config = dict(
    num_attention_heads=3,
    intermediate_size=384,
    vocab_size=972,
    norm_eps=1e-06,
    qk_norm=True,
    init='uniform',
    lr_mult_o=2.0,
    lr_mult_down=0.7,
    max_seq_len=256,
    doc_mask=True,
)
Each number is 500 + 40 x the weight over the matrix's rms, rounded and kept within 0 to 999. Layers, rows and columns count from 0. Numbers have three digits each.

# layer 7 MLP gate, 384x96, rms 0.335, rows 319-367, columns 0-95
500555502460458575498446511454437508472489477489487559521594504537489469534454573429519517476402513507490514553503469529536466489413450563471498547564582540471546578522503441509546565528434516504516513543488517428533431505508533453505516471500502507508426569523545491443457493484518500472
489456543514532428477451488518515528555475516508499547519495436435526584550454461505442451462539529456537544504496535423531484484474563491481504519510570529495589570453525508486523467499584518486503515515516511557558486425405559495524492470431530478473557538466532485571506490499449466506
492496551470481420485502527431481431511431554521501549491516525490488544514469460474512511528506495503410581440612550526448465495469549437539484550463564515520523507560510513541511460454547558530585457503522494481549497533594543511506460455530437506519503534485548513539503499470479486504
521557514526490446547553489445524540513454487552509449500535493508527486567509459508485432556525558582474507478496495486527501485506469479583532444570492462436473528519486455454559473485414489497502495495493567474534529536474569448517464484492454536563525487517507522498483546513539475483
453522497526494531543434445560447529479534503558537512519462411517507502531444501516484469560466434489406465497575546510457464535449498496608465533462496457501492554503516492411515450537479469489506454507465496518536490501470493518598425445529542481543483442524511533545481455485470495580
507442456410496449552530495555442464512541536513565505479532492521435534538490472470528415517484469498460467514544513478435510534508515491469476500574519557497573512512459448463541531519444537486495518488578423475477534531522483524430535527478537513514493478530528468500484563470492563551
458440499515527504565454489512495434505550549528419462518571433501544404467537562455550474504510576529462516506512487478509548487466468513488513578492504443463448461566528548493503586468515511461505535445405490599472467471513448475508534526506494452481472476414466492501475538450504459571
577448493559504479527472552519493474510474506483570559552549438557441498511488514498500502573505484445427466548471552468555513511448492490551509527473487535461514463496426506440523482470509511454543473569498502539490504443501570529542459455433533509554565476565579495528474476552476554512
459524530493520443505507534556470502455485531522496442472520499488449468585544493481534588540477494550505489458506492552529561489488523497482518456430459500597432546544466455518464428491440436433500451472463491537414563515509514586502477451504523459511542452535522525461595536460462477440
555365513476482492560442508483512541527456553475570507465470569531541507479450501490422541527526503440527560429523485477432536432457543544482551525518483538435549461463464492485419488562548483551528468477506432477497490495469510516461465511513532444529500477435487504501503511442436508445
559511402438519496504537458471513438556499482511549434550482548524489566542493525458458509418509460470414504553509479502483501533531482514500485500524609439511496523433543560433490535476513537476465534559498504484560541539439502528567520471506419505551450499514515552475568492496454505502
508497522538426477485471528500500454552524508443549522438489471456548466552507509503458437527537539515481501447515514500497596541438487461541527520570470529456492399519422472481485490526553524471530442431502479591453514489553523500501452518490529423441525456530494512438514526467532512432
504556407494469516456426490496521404539471490529460497491536439524545508490544505500562495469529514586482511487515471477557536469542577401489535516465469522474531436410542532463500542493541499521454566508537498480518510489459538458524455483461556422545442506461536384460486489506527530460
489540531448520485545558601524481478504443491567503501511500481502446413488482456436508435477520522485501548530461477461498488565448512480549500462552510382490527564495471552476452507447485526521502475551549519521467575519549540466547468484388501514476530539596551524510409458442457515501
529458465474466503459578435542462487513454529475510518470473451519565540526428533507527454483482513519493494480505474551540576478414475491579546552463485436441475460553479512504482482475539432575478493460497576513496559517560482515483467496474585532462534487480469444499498436415509517522
491597474523486455494531537435529522524473516501476495503523507489495475483465456534528526511438555525498501585481505429498533484473421539491497491522447506476479573519458551535516493469501465437560558499487532517489456527561582464445627473502601453523506485508488474466548532477531483507
492461456509517544547465534529544506481526547452537539511508508474519554496480435452547535466543550454502491496512403483499555472473518494500484464558539460487548598525463464491590419486529549524494458552462543551467433557563565447513449554592460455472493555467546532489530496467493502541
521534509444524489493484496543526489574477511417584541446481458515470539524460519514585489541465482472547519508537525498491489472495510571528460510479477532443516492470491486489517503556423491501575510542467517448525609549500502509471498447546500503557507465499477448523452506430406461491
539552475583512492491463490458545588481426540542533429521486530467516465495504549509529478523496472487475486473428463410544508481470501532458483385516458546596513543390446488448543460494471478564534585458501526477487480512491509542542494519527490454524513456468542513552441524484499484415
457510497562548475426460526494500465547487538462492504489543511517437503513419475517529507475529522548502528462472552459533497479488444533560480485543512502503576482467545564447525608467451479451451513498480471416462433538499570421552484391554496474517538505550478477474466491458483461530
519531507483505455524463445508488558483490507529532496462505491582557455485465530465542467527486484526515521478523429538604516460522461526468531504454523475486488495529530530562501507456468537354487483420496454489458449516508555553502495509503541554545495465409468572473520586443487505497
428550529521533449467475540586505417524511528575486467479465498561562412469482470486554467543426484490521504552551479527595452502512510490469486484411484493499525537525500518526477540526521544463540508496493448553429509471576491553467501418450517511552496492421513531517489546532464548527
557540494466427556482501463437475499543525533535533501495537531532506432483507432486509447517460516526496435471471497495557454499484501503509499532482542509486465503458536480511425587538443479468505534421466471541522497465552444540414543459496531457512494569504421398518501580524523492507
507414470497484512554524480508496497445483562534554434513516438536524460491476490508492493509502575512437477486489528540446496474500515528520489543491479515508533493528544583547519454491491422475515520514505458541489488534531540439509447417489459520533428593490518452496478564474430522510
528517453523511461526484524522486480573400514521514473600522564507430471519596545512464480474460501454508515543527505531484564368508505478528552525562525421531485497508466468512448572460558554483490515485522470443509511491505507434500446608519442454500530478520470465496530551527471517501
469506530490510527556507525536481476593471545512428498482536474594505418503459503516484475443532507483418511514524392484539505524491503560570520513453567439482478529462531502506526478541528548551512448555477530498485474470495524569448599561533519451485486506423521503499495455469493459550
468546465545439499491543450524463504500553550450544455444532479473488467481500593516591436486489521536460482508581534538476533562520513485486544459442489498465515517473396420554511528479448504463477512457467551558461496496484522469483506444496558507583499556498476460559474547516554512453
454532561510500488488440486533617526549631513494500494476483464490463434478428509588488457511534509547536415521522509529532486518485443468505488503414443559476488530523495463498518432460546454525546502478535506499443509511465491479549474431511514423542469423507477461475507457480522503519
511479532481478459531493557514489470478511458481522495439573514471527498472509506457479516441453467512517520517493449468493406454539544559550494419520525464506402521467523420520540527473439572546573504468516464457500455529650525491475534521511532485450502508494549460444479525538522513482
535507464513571533509470488497532479551498567420573440515514581536583461548482431524521480496509517553507526489535473479468512459561471498543533549449491533526485504487498562563485500501471462528535463527606446482470486429568558541414374504528492456478520499414522479532450511468469427468
460432558474586502486503520518521572484511594487554419546473523518563466472445556501501509451530559521470491534560463499527480489490408531565511469469467458475435498578544554571427519517541506491484474440555487499554460504494525528493505489496552455426506521520557491455490508523494446500
539489517505452494507555541569524526497569457438434520526543480459515547527474492435488456513447402504552547457530484498539489488529446560496538469491529545520505507500511437484532439466462480537480524486526427503534499524420430507571556442452504497505472570468543521435531498539410525465
511522502577495529523470476435490459510475546502513489508485518492512497507549543447440492494465491537437548489488498565489529475576576462553519405492476460554413512543502502531455574487480515528531469425491584550489554525503454618528497520478525493547469479435452499464447453421555409500
439556459476528482475491520435513419449547497493500521503493497479566444429461501484523509511484556463487434461495492493464548542582492468466534427530576503526506413582544501570502398478575490512593510511513506525474438505491484542507476483492488486536531515532614501479456508531461475502
533591477515495498497541563481523461460554454478487500574519433453528501546502484483495469491460452505440520566462560543454460518543480528497404490468501493473524488444520431493420500459446546507521481438533540466492428457448466538435462499463493447519450483510496515454473476484405448423
469535490472440506522555458586519459512511487525535419545489559507522507490473519487528513444439458580527570506550516541533498465513481413536479516507495560557493484484481465540521488537485433551522575483461450489455502474516488525527488515452514492559499448457474524520435564527505477504
462512535561473482545406486425512478448477511476486495502439483523506529512460520438482456496474470442546527500514553543517472517553477482592487517503528486566554533479448427439513506501507443508552467506518529446438464595481537489420581508477495480489506487491508499508525434447444549540
500587511500504542544500448438512445512428501454480465485501487496480422493501515457499523484481596532419529439456500497588514485538437522443497488455439483436486488483495459443531496495514506489440542458536529502485533560470543487483516551584573510503500441506508537509505550506455404473
508436486571559495460512499532494459530442527545466500563537465517484435526506470409510465500525529501472430504440484552472494472568545513482429463558565497479536514476581521466536502520513480513561481460491483443448533485535482549459496504424475549524477537532531504577475532498495479473
579497538573428456557508527493472536504476515509570521477518496503486501528473499532528540526499516494515567561472493481539495482482491456579501444566474527541561461530553557549479436544582468500532427493482470573472521514520478512555499478459425522474459461486528428454570522502540436483
554462561573482541555514453444479542490475501484493488456508478492485537485453476533519475449453460540502551522468460466493548508514486504505587530557457438472408458506502527475512541542480610526562504414463542528516518589540578570503559560580560551550489524529503498499473546462525416508
509498461481542536509492475500391441468520506531458486478534474581478464486461513441541480526487544532521534442457502489471519434494506477446450496581497484426446516521448487524460461450451517537479581501521500488400516491480491439478526546490572524487437529472535510452507484546474507482
533505392577508539497500546500460538456497500510483527493515584479453541541452464541538492443503501476490509446475504555483570462456466526479474514488427498471444492419518482505556468491439459443463501513503472442516525515530435450489438509487515469493475520570533477398540497456434436495
489471515505494465557565468482454502553486508552511495518486482482510464454427464493515569474554422517495529567513517477446563450476444494557459540426544511484466483447463431567515390493476485431526492486473514453470505538531497504441564449537554545527510583466521494591585509489442491463
498522446492481471470518476417511467464510586569495474548573553509484450399515444525477484483514611544511507475497539451510514501531482488515478577543506468470596524459491547533497530570503481484538533534465497433488428537465522481477478509492539513533497586562535507506542477447441510555
459462451563540468511436460535554499514479488463491467458481502538520495529466479425418546440482509461461516482504448438462529557425483501521533455537495520476516499491431543473466469590480522501522505515485383454508465529543570498434501497482536493497525484471492519487485497430472531454
537511519452481540575523456475446456399516512500483549525499468516459419494487479461528557563437541482404495493498499476540543433509535505476503544482488402475534527464501555433526544461511474486487529505494523538511541547456456508561524469507489489416471588484564514569481524493433540545
495505476519545425448496478532542449564517452503499521549503496532473505510537533538468521492528515561569462470437477450469579533521551472503466508478490464469498553535554469462498525471445531494482652525523459489441503517551507473536515490502605459456534437437509516461515536495488516499
428465473514536432544512486445523520515573529556491472560504486512440581505483518543414477484488493487477572466465438541486465615465555528519491511505505545515465551537527531390493467535451495525621485518481543549444491484533523485558511480538595502492461518473545478459527458519476464516
# layer 7 MLP up, 384x96, rms 0.359, rows 319-366, columns 0-95
487416465461520518492508497527470542546459472436518488492497488419551507465495509474491534520445564526488495517466476530509547480564452554474460398558494534480550585505525466443432437531459541535454538492523504505466404489511483506480507535491421454472504563458528481564430446472429460461
470567530510484477522593540470546553497371543504484561507521551504458511479439482500520444502531464498483483512475429482450467437491465506544469508528517500487496539516529428526424490485493459543475475456524456536508483491500515477528517471438505460494407507484446482511580506518535526532
514447458506531499514504457479480556536483561526536495411515483470527466566516457537465477443477545542469503453499489519512516518494493501530457449596477399513503401451510472550460464438508552452524453574536447494492477577462557476538532499459498433510504450514489470555474472463426485472
539473513451480561572448501501431530495552496468487473452567500450550456528517509535533520510504541529565486529515503498460509486528472554466489527492498509493516380497483535500460511493566527474517467483439465538466523508508471580496539514564478525476525481473472519437543474491520535440
466455544493489478523491492564542493543469495513551532483452567496613543584453583504530525489506504506473542486501522468473518424454494431512461433508500489468427507518465449467459476476539488521526532470540486471450518482531559487488500506454461569543557421441475552541534572512517525488
547520449463489523521447437506480476499519469500452524534427584466506496421434461523541466505440437487497507493524529490516488494482490529488468478508469494439473453433584525469468497456522460527468544506464482478475518488501508443486506392481451391502469485538465519537556469467578444484
497430480508551517491548503526434431466513469503568475483404394398518528483477498499442493504494471489506525572503502561520501471492415505499559550510510477566477579564591535493511449540461510563523473453520504497520555529516534463454465486489445604550452461525551591476516489513463492514
523547550555486470506513507506492534488457419526489546520498473528540544556444514474495516471511547475480495475503507476456453512474498530492510559494438513536532531555435475409526492464471473576548485488483461469505485386517474471535588512507403566497495592511504544517443490531454427479
526472484543444513461431449559476557482477439518405518533468459427557524450450502479520442519495490447494470561473441437483483522483446523471478518551480462459503509378527522483532518484446488528560523511475474440526465458503474385496576462446498497482464464540505492525453481443592490474
466534517448538441493512479505414517504501471561475471501513515513479453423544491493547527487581550508506567465558493463476552483495525485560529498511485465528463497449480612541482584431513512469469564434494488473502457518542435515574496434451518511563544497505542524541529482548548460523
504490537387518459523517533547542481455520503565573499509484548482509530515549525478508506434592484526394473526515493515568508506492577541522492542479506547405494476479551551526501492529506560492537475508530503485518524467548513490549477477478493516444527510512463517478531559478472512445
490510508500552457472493465528509476448452501433517488521509424483466476515474520463458542490495480441546491472456508557515583501568568517454535485511511498498492526475538435499482545519509418574422473470548551491435560445508468515549508614559441447547480511485530483527539507541509506443
479534541559498586437522428513511550517459452476482468489426482461546559559530513513496529508529528446525487496464544530594485486538446580565526456494559528495492489453503483529492525414413499449451454588487449503489486531561486559547499507551518499454465466504569467454529501507510511472
468498527498453555487526505471482431495503527546428505526537555595573577475439582475554554531474489539489504460507579456520437448502432505429600524529473500573494539468473536509530480463450395478485494570437520522561446493436479475446521500535430440585458446428512541482535479549567495538
451580472515510473556471448445467546428534488486471481570480474466527484527494544489472528531519481551514510454517561545487505460497449410448457415472495536518540511404551470551558506514536475472528488473477440587509490488485499487453471489507529529471423486480470508438517537536613486532
486622574514574528538484504491520489485460553525525473472497472487493544507484467519516517509458488551469529550464497477500563452546489520569452482517482531495520546448469574461482547488525548401519496573464518464553501501512596430512444492417549500533443486521502509525488484456557480570
446493437468493526544535596436493539495484555488471478432530510439528503486508591529465509480485517479460518518552486497543498518407524509520527494488471474504435517537480581531539565494500502484513499532550554516401426541481473471484479492531538560543499592473506505489560466455495470491
475478543472463494505480538450457505477482487525529477555506469475482488462516439497518422435482479491508450583551517538473466545483464493480526489489509513556492549480501527575475517572517479526470445487529489525490474492482494455580460566477500564476561567509549528486553487563502454553
483527518521465477466482422544484574481474478442522578449449535561455562475528446464550538450481421493574529518510480449508540481510549489444540518623547593530521520505495463492528547511440462483474439423517509523451479506452486470542579535514569491532438490479526498474574484505491486494
529577429441526605487509461495436533425476527416464513501515571506509512498536534526498454508563513506440484553535478506521535499539543493472438515475534513456528537530432482481472541580528536520481463474473506605559488436524508467502491460447559580516503479502423526516507557532473452457
455485535511472502533526555421486493483430506477476428525466490460470467552502483597477509554416459433454504476466493516470535424490469485559469545599502473475525585534459492478519412588436478567526470504462563478551525526538444513583548531469461509447539528518477479539478484476507593467
576515472486506506516540496483459547523425501476407496411509465507447539457529510476471490512467496524556469453520508503462481465499480510530533512454440479566512461576516489498477492502479505505436505537481590495468537417420426452534460565525486499520525508391490437503545476526522434461
559469514594545481492518459474451566484504483481477515517468512435524507506459533522507463489462514476434502444561487535550452490466500533530453481436517505470441476479521485466539495538412468411537456532537509488572511529474555506473531479496504526564493551520458456516563499539467561466
506457453490537511498483526564521525439513573492536429470453445505488466513442548477503562427459525469498488555481447478426501506492545537538527540481449482506483523522512515512502540566497483470491515553514520466486514514528499574520395463571483517502489537503566461504557548512496546488
520454456423486464544410558507516461458523542493486465512477434487429474497571550545561419541483515502513487520500464463470450539499541532524516462517525454406438474478468522493553462514522455470506512528540467470471541521415456574496495470517534546488541528581487450505536544541510550462
492585558500451479450507459446532563504434506425539559521553507470554456482533544525487510542439476480490453411482505522462480472463539522569482474443505504521479502543450474474445505447462487510507469510442496544509549515531493475450476503462497492515572521483591451483501516530490527561
490530440496534550427558454504521525502570509513540467558551508437472478469488514465538532472488516520517465451545440511487551483492469531530559518499509506577497547493507473528454583564541483517541437530443510539536517425505479477496484431433417422560457530505473478434419466476533534575
516488506508472468438500484462511493464486497468483455455533547523441551555563472497556607468442469511507540520465474421494529481439455489464516449574487509487501489482522595460512473472419503509523543495516537557521496499469503517511498525461485550495547548431521515451493436455523503414
488499497430517436456506588548487475478554559566516487481487479529559461501523527496405539524506472506479492481498553510482477457436495481540496423472509508505546506488471595491500574470522439477460460455452441520480543498521532438537486513540465479452456517538539527476523475487433489474
580520464539569484504433478498430494475491544489504523563508460537466517484547540528460548475501422461458484510524481432487532485506363472520460490541454509442503563457484462564514475486441488550429489480613448502504506481527428477472483469517514552490537478491499505579556473500434411549
533579553474498453524491482513516457493491468483483545536500499569545511490456506506535497566604543459503515540543538467429569413522442483568526555501508556504466478542537465517442438426497529531508545499476497541512543531566519577471559516477494544517478561505448449471502504554585518476
510493482523550463492452569519526418559567454521454465449500477533543544439469494411517487598490514524542551469517482451517499486508504538515546602516555503485484473511512531538483475502541551488489468498459526520483451530459502475462498527568441505511463509518525416531559565496542479504
457498585529561470527463429558516479527458512544481493493509496457581522469504462536465429533569479527552448438478509441539585537478482419497425466499546535492534530465446549476500506457506395448389547475481529529432521555486469494502500551468560526468448516419540567449496475479496529505
523421508532443530403472554504508504462534512463531453491475494466478483545514492462503500481515487471507582474580423532582491602529546449480508445468456553450494444485452492538497461491478463459430448478482589506497496455488478520450531491497497508471492467468429446475462537514547536518
560471492460451463596535524450498465434537437513499567480524482482492494471502475475494481463466415531445466500468513479511533517528516526473526466507483482523474511517585497478455502542464496538529488469462510518529467512576529518425493471503549473539554532525482486476532506528556522389
540478474399500535444480474513509402482476441510464495507490466446523482535488472481572512501503446513424591446545476561437489490495467490562487512596450544505534545406520523499500500496534529527539490522543505445605540468471571463516429478526552457524520442516477556561552476531525460504
486452520553520504432520402596522495477483501452469546521546463470430495522527482512486543593533445524474465484522457515487564479579481454486449456483588469570509525528500500521513500584521474499528414487526482539492548547422538491453479508540535443539458440489517509525517499518526506478
552440517497487530450532498480458533440534507491475514506524407538558543498470477423499511504599530526461509489503544512591538440550531569486494517533511493498527471511480520532516490527502454497459415498469402433515448426409515515508533564591474493481454457512493512448460457589527462513
495515465493508497479485538523453414466539495587583497507571561480476489497485494524403532472498599481467538439516516515543512512501569536516423496462472520535465492444441474548548483507539521465519514564465480470539572506466463460429516472557548561472456487556496533493512470494560504504
478498539418508517551493565507500511532489566504485435558480494521531523497515461543479523517488591484506480484488498504498453503514497519517502512433567554451528517452516467526491481469501546501504511429507512500534520466439548558525402505457536449417533507459476478512403452469522506504
522455546453463533562524508603479470522557530473536480479411570578463437427478549487532483435495486544525589525502467536465546448540531486554499431416481512490535397529521495532542515542533483416468502557517572495541581532543446501476478475511480549468489404503553511479540474528512470482
515540516480475485499512512485523500514493477513498590502502448536476552520453467457498466510499510520549541511455495460496441540517429547469516524536529480508531493480527481516460515499447472479545467425412524489558434482513507572527512558540533445574446451568437513471507587520495491520
481543564510523475484512431526490439481485513495502452534470557521471564506508515510542561501474421530511485546536551530532489516597537516500510524532419565518609474502519470472402564542535536436493520571413502513447447457597520533510516604453412550533488515458545463521496523541480526544
527550535494437582484543565520509509554458500419471543459559477524508551549468560489484486455407537490478466529529481498511473499488464530476496580591575467484441462503527541437500497481457508536562587517510459509407504578485482466503511510504499474551515508531526508482472555461582513489
444478453533531474513512494519427442492551451485485510533570456516554392566494549471456547501512441518490477536417498532521602573515484509498456509455528471511509496457528516497456431565447562581493478536485493519479531404539506526497461587492462454456539532572476519487456492491469518487
465540501488503473499475498530467556449490413469492459519520470531495480497542543493532583482507511499519476492550466509499565509483529417487445475554446460448464548503465467460509466526486475514469507448543486511557445521488488507526490478518521546495545516475536551485566460422497489458
489409444594521507487440456452542591453520487544469526507541499393545458468528535440474479530543537486439513553518541545464503511503474477482505488443519480531491490546590539458527529493513456452496486504502500457448496446406495467504469523459470524566520480485517484527509529470486481473
530477444474512490580432499482553492389544485444476520466472434497441477514516475469510458499501504471432523513534520456491447534529451489476509580491411515495485488468509454426506545538494547540505492476511472547524456484541467483469425488580465479477501499518487555447495533488469497526
# layer 7 MLP down (transposed), 384x96, rms 0.119, rows 319-366, columns 0-95
501468500554562520443491510486510556463494492479477511603566536456481500529525439447537597514472584526515553495517443519426480521548431559431464472456552479513498521521462477407481495562508461552530513488536464509494417434406478591439459514491433509568571486482401518466506475494449473466
564507469612524514496510504476483402539483549534596448516569489457522473540526491484526578436502487486529518532468510546507424557557526556458481447513525478530502444492511518541480498489503486525506457560467525486494459443498508522511446450451497491495557429435506526527450505538466473514
486552522456508535492472423478584482515438550606527573522471484498460473444455497455537478575447473453533531512515478488509381524556505521473471468477416556563484525552573515514499504547503477499585522547553528570472507517521474508515500453522580527514482504526531487542518496452474555574
538469515456500500521513475510487515473472522548462535511473548542514487481483494528502407447521505568520504509471472482478463539497437490496502547472462549510507566548475469492540438402458468569508482540466533448534537491552502438464505506422550467449433546544485464540465560485507497513
502463529478522475564493528427530519482500475562504462477513540500502494524429371439483486550507493542499445519551532508493521481539481512512478568463528447518401525500464550542556556478494500516455456550460459473522449536484449486522535483529509508455542569584552492507533556415520498495
460498493451440533507507483494509563455444511434486517512528426475549540492469508576535452523532453553489435506583548467495519508545478599486467534500452463551511536541472561465495510541438515483520499476497472473470480460563503511560524576454475511532459484493565502478493499549539518503
521517499513469466593534470500486546534597497583446483512535497488499493551511573512423584549449538495469571443506493480511463506567528488588567520536549471492490538501424520485507494456520460455456469528515482543440599423559516521455420480453532474451520480427486403476509521541501495478
468521502506517504535492498469529547511572485496489510461533485476517525548496548498501439605518531563530498493480568494506509493460522450524543461531492524568492537471535564543543543571436468440524457433479500476464501471557463494452565452477537431481522574479546521516504542569494428483
462481488511546524526471583573485491419525532523540520448474511528524484456454474422500434474501520498559488501484499499572525498538523566495442516492466492482498547522516544441491472484515451557588483529501483578562517425387531489504541469511550489453432490535534560444506488434540451474
505455423472488495509469509603471491566495516547502589483498504472450480535599473432484411494466479509475459507529454449541535496465536459435474542477434493427504438528508498501450472490477512491543463437547471546481471484452500512443472514530550486453609505486480509513541513485481438503
469519493420488500547471512554526527540544554476441491467523435530501516477448516518567426431493513502541539546459534484485539526493434532520500499445456437461534480464503454560550476469550537430465494494509520477461470429477480578492497504513510521474517493479522510479509551552477456530
550500502497549482480519521577518435524570450505500449450500517488506550505441522426515479490425452449475451465506485526434440526549475459559397562489476509477513505534555575450465519448537538468495507566491526524486498487519476520498452446597470487533441539425517486495563525523483506545
512516539469489541554527529536470448483454478496441552511447486514509532449431492523506469569476505544438493550545420515503526475491513502417447527595549499523462543402469544369493512448472503535455530488521517508504490475477499499510521441445453508475481471634393467573407491531465458504
463504477442477561479467507491506499550456537530531499531498474514430515483535462482480493514554488558557527508489468538524492521452519490548450528502457479486546641537492549539532536561511550496475500342568487480439576523595493558552486388479533514529509504445530556510452467566533474456
478487493478517528500565567505515464517502568499472494495501553471455537524522505480502463476538464459509405546445592433474495549540503516576445505533485503499506525533506533482439497469465558480509424463504533535430458489486433444497500562533469532563513528491514499493380495508408457504
461527534433435497483491481437506433478479549400492500522535507477523490496559477528439528507469555524525481515488512426431539472440532458518540574492462511539550505520511510493456446460506497486511467403553457543446508476532572548528578507477513466444501528491507599538487461424459545501
470523509501488561516529410508532505514564469554556452467494436482427410510467551514467508553459483493541513476483523548530464547506527462539501463442465439540511470451503442609469527479495540588468506536450448468490558542472536468454586459489477546486537544532523440482510508441479461447
544473459540533451478501459488505468502469537517502604486506489545512536512561478485553591494485504523518527522448503488519514569470497533494466453497532490519516458496525399461557456518528521488535547482522541504540487510541557435539538532465597440498512471500509418488456521472497535436
528456440573483573522488519438556471558463448484564455500512530524484529528508459515502480525474485524540424574514482483556464496531468493462511544485436460468495457523463486503526518550458447392480479494498478504511534396427532537484604483482487489431551607489524429547481416516454506534
570548477483498558526443471455439455493466571467471546465484511474473489512552478438515459414446477498412528461571484465464534535505475481478446526462459454418542576456442469500420527464527522538461524492519472472495514500474521518563497601510495467484470440510561491508548558500510551475
547487472413553506464489525558461442487527451531504495456581541487466528547529517506452548485498493472500538522390476508516534540544565509405517487482489409485546546495432552537453493487477446565502523520539519519530578547562454567487516548548542388409417497444464417558510456571469527517
509542484458579552590464514516481484586495532471517439445468605583529474535490455438534461528492436543486486472555543445494512473465458507461496521422511516500433599474446518520509546456518503485458463485511459459445555516496547518504520598521482470444498456448486516467484481502510527518
455491512497465508535411563506469480506547485545558504552457478514475487535502473590448491482498518464529487526472511466561519498454535476518543617469546482534546501486498507539466509470486469485449555588491464557503512443485479556509536486601411497481521517539510518440557510551485547443
456512530559494491494427437526537510522459450483474518513472551560541569489477463496516479506522491489466462496529507501486525541549479457412491505483466526525495489476539483485540526534529479458534536546498509573543452455473554572456513502481452557515521482467526565483521477431447558514
459491473460461552520503535512491467517527546512477507474504497450460538506591511528503540472516454480495491509516481542506529484543550464461480477521515523514516539546507506536448522543497560445492428457496488437448473547539515501426461544453413483496561568465474527526527497582494448534
521477492519601516424458510494409520492496515489549538545485530447524494459497527480514515516442445480552508597466527445556535422525477507554473491534486492449490479531468513495527518553514465556498425492481434446518477485512502435527436439480511491544528416485476469512467481519545440489
465525492522533455488444467525489437538538524506484427419539507525445617507554548560540556512426442495455491561448538567516458493422510492468474523529473526501512469529503577478486455482458567475393527563499570583452607534486510522558491477460451502481427494537478514500474560483523527533
509458550476517486497487529533483493497433504479528502472500476504497536524486519587516453530529506506446558503535542509541499491433507472556543427498485428494497546506480409499564515493501576489504471528497462493547437463436512429488471456494493480571455443452538441538468475488447520465
570510472486464533470503483489531418535521452500429481486517532527486508408493575479532514533503447455441458535522487444460559497493501435526485545463492489499481462481544573536510493538537482501487522435474586520532511444530457578508528544494485489544511488503495538538517473485427490525
575524522488460509473528497585450466455458465472496432545483484492479513479532539540490473493544489550531537586515472440553472467447567516483450503469494500499507566529432421527509552542535547423480514509509525459506468468529500501440417625531509548498463519496423507493477531530499484595
422490490561549439489468557513449553472521496479500400564483487527583519553556495528486519440510513515438514442493465522498513477549532551529409520533495474441428463501446561532516546550524522508450599476487530561468532517485489497519471502501551466530440493492480530448515467472522520574
498512518495414468500529573482419536485494562547524522460504500519447451488534439515532511484534503465394476403514488505508508516515512508601498503510412478497456472506461615502483565524411494492417519490510572484480555587552471481512467520552507500463473533496500508446532566493458496466
456513488544561581440576488420587481506508456545491453500497487484454467513427427454516489556562576446489577460500471542498571484470550517530478473476492485515468446462506485491410516433473495505547470504556457511459473506428520519527472551487446541479466499439445466535506546471424515472
492456463476557555476468513486516465491517465485498517502478479520534459495525472459470531438504451471472506565520531457493502437543488525509507490600478516468565567534463567444479526523510531550498514519491529416511493505501523583517494443486545509454441471458429548487481522603496451494
413542497427479483508428460545563504502479443468498514514410462429485502587476554559457522539497483529508529542543472515511521539492524442500518539430571518533474495475495486498422434536512499446515480543565531542458452533513508446528531466494421475556564487443515482510502498561454483498
466522420534486502494550531564483532450479424497447533495542590508496428519448445546463483534513497452515454550431499492535532415549502549485466501457534478473523525511458438481430497447440515593458489516559534469528535526531450557457507540520436451449546507506505500515420488496501516556
507549473462512454457561553459452513496477416391569482463578493486484517540444510496463448491445545408571496510481545480448507489563508476445514486552455541423505556428469491586486498550497515485474463483435534523607571510506550451489564487507464506542498444509511506470483515521494500505
537505404487526543507536511599549494510532537508511569479519514535494494537585391512450501503479542524458465474460523457467507534518501454438508448466442538492488443509396532461502547431454478486529528470542531467506501602525497513499544514441463452487560524479516485441467576510508563486
467485536553503441479493488482485496549488534493467528570496459571528584521491522394467468597539468500532522560542488463521573473538484505515506483550526506488510558477499537482462444518416435555448428461457545500517501483571520525498412434452535503483498527510501510562507521487513566496
512537482519474492545545480489428482526448542558500483481452488505475490501467481514478579424531446549465489543501482586585516570517500504525452482500517477475470542481528504466499490474504529511502549458475516538560546537556520523461498533474547548507448468475461522524516484485518503483
479518481502486475482531502511470536522512458504523493448522464508361506517525491510373497506488609461590549454476481541504438505513535468574543557487461437593536479527567495431453471476442514577487527476481512522469493500438461446480457475468570448529469467494526403456489480550470524573
505523548453447508556511513534517557445540556492462534441482552433440499448512529506450479486452494475542486464471548494494555478518521556519496502436458414504527420495536511467482532507485492503497506502437506472486488429482521542452460522452495581420445461487472521539534527510507505476
563468440517511464463540469527478440471442545501517477428487437477561499473558511475469480483474487494510573469578522503467473557508546495532465488478552570455433486547501565484456543456469526485526489472582458516505581497441492610470587505491545578513465493512539463544464464407477517464
503490491533547549443455462475462538518474558514418427483491555497524438516518515589482483523518481511480533492536567470536491553494498473549485533511475445540520506500479560503437501408543501473492428526510431504482528465512520463465537550472471479519499369490559565494469540540509480519
489475555578448548421536438496438487489472470502467591492412550494558510521519468504490461538552519465416483504557529557513507416504521468492422467436521414507523545529532456445565496480492533429561532453537601503498534484503511497489515480520546520543468517538511436491504508529494569472
570613507486534488415406479501501519508440563478478514550481435469510448524513518470525431463499476476469520544573543537511452510501529559548548513511424464491463441501540477493543498498528512505471487462501519555466518493551459445491487503535500450490506512466511597495536485504493470510
521506524496406474484501487497506497531548503463579522476540480542530498469514441522468523499461494534489481435492473516507489531493530518486493551553558440489525538476490447478385488486491460535528552527475552555513510589622532485486469584536562465459448562530488548534498517529467505503
482541483556510489403442490475419496487526462491513550530517482539505546496469543501513542480539479455425447511568570505512497545508490631526511485470473511517505499551534504551478415497438495474488533494518494534494505471517462473561437454482574502502482469494536511503558531554552506466